From a checkpoint of a small transformer trained on Wikipedia.
Size: 8 layers, width 192, 3 heads of 64, MLP 512 SwiGLU, vocabulary 8192, 6.69M parameters.
Training: a variant of SOAP for these matrices, 3687 steps.
Each number is 500 + 25 x the weight over its row's rms, rounded and kept within 0 to 999. Layers, rows and columns count from 0. Numbers have three digits each. The size before them is the row's rms in percent of the matrix's.

# layer 2 attention value, 192x192, rms 0.126, rows 79-127, columns 64-127
099:490502506515498496499526506468521517507510493500490516532488491495502471477503459522449494499518517507535501497463486494513475484474507513488493472526505530446527489531497548527496509502488486
106:490500507528524494490545533514506494553548507514537504504516475447499541477546497482534549470526485490514525532493489509486483520514488500491487484518509527516519478539487474455543469455493477
101:480531505482505463511490501519537496484522498562533549493441488517522514494521507481499476525489525520497468503498521525504487491489519495593544512524515508524515522516477537477523526526478472
107:533504466495490509522517459516517520574497472489481526416502480528480521538464482486511529501450497546478514506481491511494492468519474466496506475515507492460513495504498499454504516508502528
097:517548486564497501487425460516517512497484469487483539501509517470523491475484489517525485469495514478475457471500498488508524516523492519482470492537437464502479547504465469487485470521559546
103:449527506566497532511506457503495516545532494520472537449511499475539502457463527509547480508545501495533485511471491552557508515506505486483493470494498504490519541511487513503525526520492513
104:553488554481471525455512476492490490495445475518519485475481482514533543484511472510480508479459514500489478481506522472527496420491511501511486534502542516494509495474537514500561494522479501
106:490497483526462511504494468497483488456487479508481482483484483542497512521519499510472495513473469501497508479463463536535516491504505484488529530543543498471501523478445565508496529534507458
099:466480519493523461474518508493499459482503507500495521480543467491458491456487531520502534554521485473523501514487548502496474512485517492494481496518500494527534494527436553459501527524497463
106:536523531493446483497456509474521539487522456529503463471494548528497545510540484533494447504519550539519499497470516498514515502507520475521509546434527465494481530494482508507478473483483509
105:519467513531480504517508519474503421519500523504476519473540466424481496489540497496470501518500504473511503509532490537553498477493484473522470540482495488474507449530467523469457520482514502
101:490494503534460487517479529528504484463518452484495511471496531508542560491515463474488464506522510485516522533521495474539503482512476471466511511463475475526525502493480515491519508504524550
105:505565489508517465505495506498512532482477501464484487527495533478503498504425488506448495527517533502516507515522525507489486481512506520472486514500463478497516554508526472454527453462530484
103:472475509510496505506487487472524561532534493511505524471487507487560494527493529495509509517517467534476505469507529465490464517534491479531518532528499506462504513487585550483549508491513518
103:510502507490490493504485495518493499480491490522502493526518495473539510491507527529463505471545497485498516563508509501514521462478490487500495487507507531490464540497504493456501475533493472
094:506501508523459492511500494536487494517486461480462497459528487498525503490520514470463508460456541506491501493472482548487494456522505517502447546520469491511492540505477470533540501481550551
106:478487510517474494510523495494501538497493524507464485474498485502516474469476510508529492484530499484469485499461518531520503529497494509476517465520491488544512517491496479469505499498486574
097:518524558497477515512491483499514505518464525507524472500498497483500540503532474481537515469466470491474466502498507521496468508538540474539503534473496533507496500495522495460500511502505502
108:514505488509504469484499508521502522483491486513476448504532485486531508537462453518509528502495472508482558533472527480487467502497519517486515472525523535505509536540477520489522515478491505
100:508499482504480471480482491487519480492459473511520499493491524537500513511498478460455492545478474488482521487486479466522538513487491482494512488498526501492527481499489501495474536564458465
091:502487498480478463487496482527531531480474481517487509486483461481524527506500529487520485542437491502523480540524525536466454480482543487469520499519490470526491497447469534440526485485483523
112:471498490496462507514512512505557571510517476481495507487509495489499483510511498523498490468539500506502492535499546507538500490493561504469542465505496459476495495499518489509510521493486537
105:518508462552475487498471478527505486495469488491478485574535501499530442510503506474496503493560457501492490515490475498477496522504468503503490471524520476491534490526528472491486525487518519
102:448549473532502488528489466508538522492511523506493469478488554483476445513462527492536469519526477496522464526464535533507500550504522501471479485515492477558548478519469484483462530510501489
106:555480486490504524464502542475513570486455458515500509471475485487496461488485512527494514539470525542505469499489524487465497480484492489555490501530502503460463533482518481466500492534538473
104:531508483508487505518517522461457484527485555492476531481504484516565526484480521504479491478481519514466476485493537497517539496516472515486497473497518505494496537507503500494453498484530527
108:466478515488479497519493485481498534520506524482494514520518513484498531556476487540525506501547496542502467503486431512494534526537540476559508505498458492525471486550519495482509493517507498
102:485554475499519508516456486503474501502521479496496466508520537504501487507516516555509529527499512509526480487503493502509519534498484492512548501543464485487510513562478481497492482491522498
103:453508475535493543508459491526487527487487468494516497544520491471509508510511497521539557449474514435530475472508466488450527511525492482487507505473489510464531484543509471516501511493511508
110:503504523517510486470490504456470482507520488485547498497485499518448512484498549482525512462491497495516512496518502484506470477487532465509475511505469490489505481490508531515482471494489475
109:497527516487498473528515532478488542495470468473475496527498469485490517479515529534488468464497527465544521506497508491481529481535501504494480498430528523504523505478480516505478487466501508
112:474480481469487509458550517474490512474493496474514518520484519481513526464515514486483497506526475484476528507449491433490492523526484458451520473522502483466510503537545517464476510470495501
113:527496501458515492489510565506498459519511503490475498522510494520486494462465491467495451525564486498516510522479448530504561482534487516457462518476517492500502513487482500501482495497493454
108:492511466497464463523518454494513494540503539500487510503486534510465480513495513533471458494454497485485472466482488516483492497532492470500472511506525476504488445470462452463451482473558509
107:449480503501496522514502509451491520492501477488489485549516547490500462535533517501494495534492503455524527528514508479497512507497463480501493488519502504507495474481532498536490452482493491
102:462535469470515461519505535501480512510518489475471495522472540496500507511508509487481485481553507530538522494493485479489505481501519510513529474466490547510483510487478489545532459469551487
103:466488521476511490538539527528510527490484521501493497522470506528519504564487489482498488508578481511535566502478489525530502531522531509484532497463498479508444516506522543522521492517488480
108:468483521524487495481512503503523475502541543483490529462477454492513493505484485499490464458484517506539502488522484547583483503512495504479490511478449489450500503494475517538504546501501521
108:487503451473467482484498521514507553465510471528486494502523479479481473475523549508482458521540524505543500461462507493508510488496510461500513530536485461494546524525523564478529519507520531
099:516499497522507461503495528568494475529514541486521539488501494478472519469485487489541505514554489490476481461505512549511535504467490548471477540513457499534483465469497503513504533523507503
104:526506523511455482527489481532521508517507438541523506507492514521512502511477533527526525503464532534507497520494501530487493508503506520527490542454480462442509477475466489556489544446508486
103:496480498510525568501466487512491487485494489506509484501528491524505513523499496538494499473481449519506483470488503498519471503523439506485498490511520521510483447498524482437516493486503546
099:511472521467469458499475506524482517529492459485480483462511531499512532504493497494500518476469495524496509532496466514444492484474520468490509496515490454540524496510463480478493507482513558
097:490469500525492544471487474497510455509491490471487518516451493541475485555476505512500472508492492503465472476490488473503525497498531527508541448499472506513517530468514489532518520495490566
114:489494500505496480516479484447511513508486460500527541468502496486527520482485499500467512462488499553481532461528495517523438482466525524509523475507469505535509486525529471484484506523491476
112:499478520500534452486524532532538509457483468527529455497438525465520484476495487506493517522502484474501474542500479508545488487533516572485470514477469544494516548481499501538538505525479454
104:475527513512520536480527505482467490525505518497492534536486451497487483507484441477480488480547509536500477485535474502527520510487460493505503475542502487522509519478493524530462524512504528
102:478471519543520466485529511522494465578519527497503509490449516507493542491519460495495556523454476465502533519520434515474497472484490537490515510513512526491526434506499502516520555473483493
109:493517523539468509514515577466496438493514453560512462509477455480476497519506505510516454521480481469535479500527497519526516506501485505503519482502472463517516512494473489495531541498485512
# layer 2 attention output (transposed), 192x192, rms 0.106, rows 79-127, columns 64-127
111:525471517530499526502503505518481512531476497495515453498518507510557454505520447508477455494480522479475501524484501462458493493498485560555458479523508490460522495513502512508555459484462479
105:511536453528482486502513529490487516515546499534517484538552483512576454525475539510448472478523498464470520454469518498502509492440512466469472513537558482528510524498508495490477520481478471
097:507535483513489509501517466486467519513482537467488538462471491474492514471488480490492492500517523489473473568521443524520516495515445457508489508477525508461520458466509452510486525537518437
112:487480485505445495493500487484497474551489463451486491467501490495526510452491555525486464506552499502522482469556524514455486519475502476465499517457460460488475515534521504488530475512490472
103:496495528472506452501500474476538496516464431505518522476514540520494510513533483478486491501468486522499510498497514490513527518520511497492491569486504527505459474495465502516509459483480517
116:511489473507508505510481516487483510538475500502533499482538512487448475498510501452474505521512533512477522473543558491510452493485493490493468493516589482525504502495489521510494505499483481
108:497466534524476489548523527495470487476504452491481479452501468430510511493497530492500510481473543486504505537510467504506495502521476530499510521491482493516540491507555495480498509494498504
105:528521542522466455484526456520497480493537519504525492534472503451484491475501509500547480485479526500495516509526467516542456524479524493460476563509521508453499493474504505490512485508499497
096:523483484493490525532551503522490499528516527497478490464509489460549534454545526519531518476515481493495529514487523496515489440516508495507501493500511490480508457526482503510538529444505516
106:508529524515484472521482501524520532508485492497532494496490529498542512519472510512497462558511539503514467487451509500496492511510469504494521511461472501492528477498471498461494456479487485
105:477510487466513518554522478522485521527524511496486490458482465524472523492535529509442473522492518533462510471492506449531506473535505499503563523466496478529538563518493535439502542475504491
101:514486516558488462484498513521481528476474495514497524476484501516501517547495508523475500506470522480507539525518516493489500504533504497523545443451482499480491483480537530545461561470448541
097:468532529477468575479518522462471488517493496488494511504516510515509518567485485506512482488512479497510516489513502484481529470458505472510540515509511514537512504495477491500504503522528538
101:496491515499512463466478495457526518475552503474519497476506521519481497517518512490509518478485509510550516498470484506471511513526460487449481509499501520523475503549521490500504539483533496
101:527472529499497516492504485507529550495467495530522499509470486443495523492516532497475495528450549488510474607510511517517521524450527511549485499534540491485476522482501495472476505480445503
102:504510508498497453501520576504535499521540476482498511496510497515505484477472487496482482543503507546485484511490485489566533517477513528474487529513486482507527528498530478561518479495496507
111:482479490505485475467543506516528523508482513476525497494459468509532516509506516500506496486548495511483502488510472529492524498470504542509492511548525488546468515473471500504480507509491488
094:505531474543533528516481470530495522481480437500529462459476489476499488506523528529490466457509482484531503496459493540510515496504473496469501495518497499458533494475518452478473492488509499
107:461522505473445510513477480475488497509542511476505492469530546460494505494523498505498445487564508495506474501467473484511436491464469481510478505492460535489470483497507491483476508472516529
096:535518462513470504471502477511539489501507499491506499469500489555473531504509498520516484560481484494506438484449503481515480512472503513482492481563461472505482518462488544488444526487503491
093:476493529498520513517494533531450487483490486539466539497473516463511494511473498491518478546540527501497517509492475524470544494514517501493528531487526462516439447472513452530509490463498573
103:467480508523518475499531520477529483529515490502474509448486526497493470536529475480516496495485485515512499480499487481513507499500538513503506511509525510454487476532493497508479467462519531
102:484500496515475461508505509543443478526506481489475508511537506538563503509534490490492449486513505512513505520468529459496507526515500518500514503500491502475488502524446538540484502499528494
104:500476537534514497501477502492489530487512535440517491536524543507486476501519522502500474498505499517466519523505547475506504483433498515537553493489492505534487504496470528495506505480515496
108:510491521515462484489566548485483504501532471493531522459503483525452506509495552490525524468496502494526502462493499570450516490471533531551469513485490487522512503531492456536508476512549486
101:550475506452509474529435526469511473490470482469490459491512472454490510508486492503474505458534477509522491480516492475506492509509490494459522462504523537479516516520489491465455516540507523
102:466558530503504471507489523501544483481512536481468450511523529482498480514528485507491504496574498522531508484539495520526475511544509467516492511522468524540477463522501491516505469514482519
112:515498511452519532499524474504499536537493507474487472486492531498495483497493469514500503514553496475554444471510491504514536505513503543485551535541535492483499515480470525498530474495443480
104:509517481461523492420512511516492515497484500506530515463529493488507439499517486537521509467503498453515507502493520454488521486531496488519482541535521510517526491508466510475493523510479496
100:470533527508485521485516470532565513475468515541474470464482538493517511493477487512539497507512482535526536504476488491537465486471503475477486494465519484486523503505501542493500473508515502
106:502534494490513487507514506519496543528516483544517497523504481494496490527512514497526515489494538458479528494464508467491463482542529535451491507456537507498480523499502477478481538500497515
102:488506432495483488481471474517505489464453541468482471486525510478465477511521494451516497482495479486468477469450489477426426516523570451494482530500518492504531497495469446498532487504475506
108:473565538474470525500490516455479542543491539453512466537550499526482506469557476523489543485453507533491506495523463542451534493519519506487467502472510501504467528497494494517493508516497517
097:423476466502501510469520516497520486500497513497518483482475465512526517465452484521498451492474509493467505514470486463478489527477510524488494519497491524489497532448513490527530472504456493
107:478510489427514528523483461514505518505495493513470499489507495489490512538468449467513528482512503480506500506487513493456489479494485492477452485520480492487485511496490555550498468498448491
097:484525470495522481521488504504501481501483498544508465469516495521491479489517469494513494521463498521514459531527470475519540483458510466450529485470509473479510541470500470521507504462495499
108:509530509519550501538484520500500428520486515517512470473477521482490542549474504495523492486522517519507541555460510507500508535479495472489523498459539492503419508498516513493507489469485499
117:544513498467504518484508523492530494512505530483480483510522488499497501527551480492514422495480522486500554486504460487520449500501479512502519535457472470481489511486536498505516502475523495
101:478482478524475529471464520514474507471510508511512480478510491505490481490507508502503541490512512507518476506475501484552537483550453489476463585517513439501521480472471541490531495523530519
099:520496526460505512470490497515533479483486504507511483466534507484503487487504493483472531486498442479453518499471531510489486522476478508459520531475452493515529510518517503551523508497506523
101:492519471546537518468521526516519503491511446494524499516510501493427535497479493509540472464504461545520475517482531473481521468542523525470524463489489503488541466511512508555456488525506489
100:500495513526492498515480462541515492513503461514477507555488490554513495479485487528509527525506482548546476513529518529509457563501497540488534521521500516473490514512545502445476537526538492
094:515509516498466470511522522446515516521500487476489533452506503510502471474465504523517481564555532519505513495452494518482498522454486509481491474508498522520488508511501479473515524490534494
095:515482487523454510473488481482498468531508468507489525489456454481517499521573455489521517516502467506519468501535487481501466479493469515498501500498465490443524506430515492508538473484498491
117:533481563512515481479538480538526521489498470520501526506543435520521494505537501510533504509516520539459476484500556520475481473494479440509519485470491551523477507514499489502476502492489508
103:490468500496518529489520531510471490475459489470515476508522509497474542558517447517514486524530510489436483507502505512490523511521461496534470444476457525492511546532504502500483469549494512
106:547487540491457482479462479503491516521493481531517522478502487530490535455510538464499505472473539499536514512484476506503500490502468487557499533469481473480559481481507510510495476509500487
103:534520493516493520493499527509525475512512494511453483481503577505522559476540503492521519545511456445519470507540475473464523438477531493493502439502497538496471505511534511536542497458488502
108:499501493553491513502504519493454508554500497496524470490539515465521530518493491476515501487522501465519552481505509483527520518532467513507487487493520505512480505475451548466492478514522530
# layer 2 attention query, 192x192, rms 0.141, rows 128, columns 64-127
102:488454488505483539536520500507497518451479528481492530506505482456519543500465488528527518487557525475472555488529514550468515450492510527498501488473484517481521513449512475494465471501545501
# layer 2 attention key, 192x192, rms 0.136, rows 128, columns 64-127
115:526506527512467527481466532512527504471471458545512512513475470505496479499472475514499473513479483503514514506490492449513441509466507487512512531520557471488489519496457489486504515516480554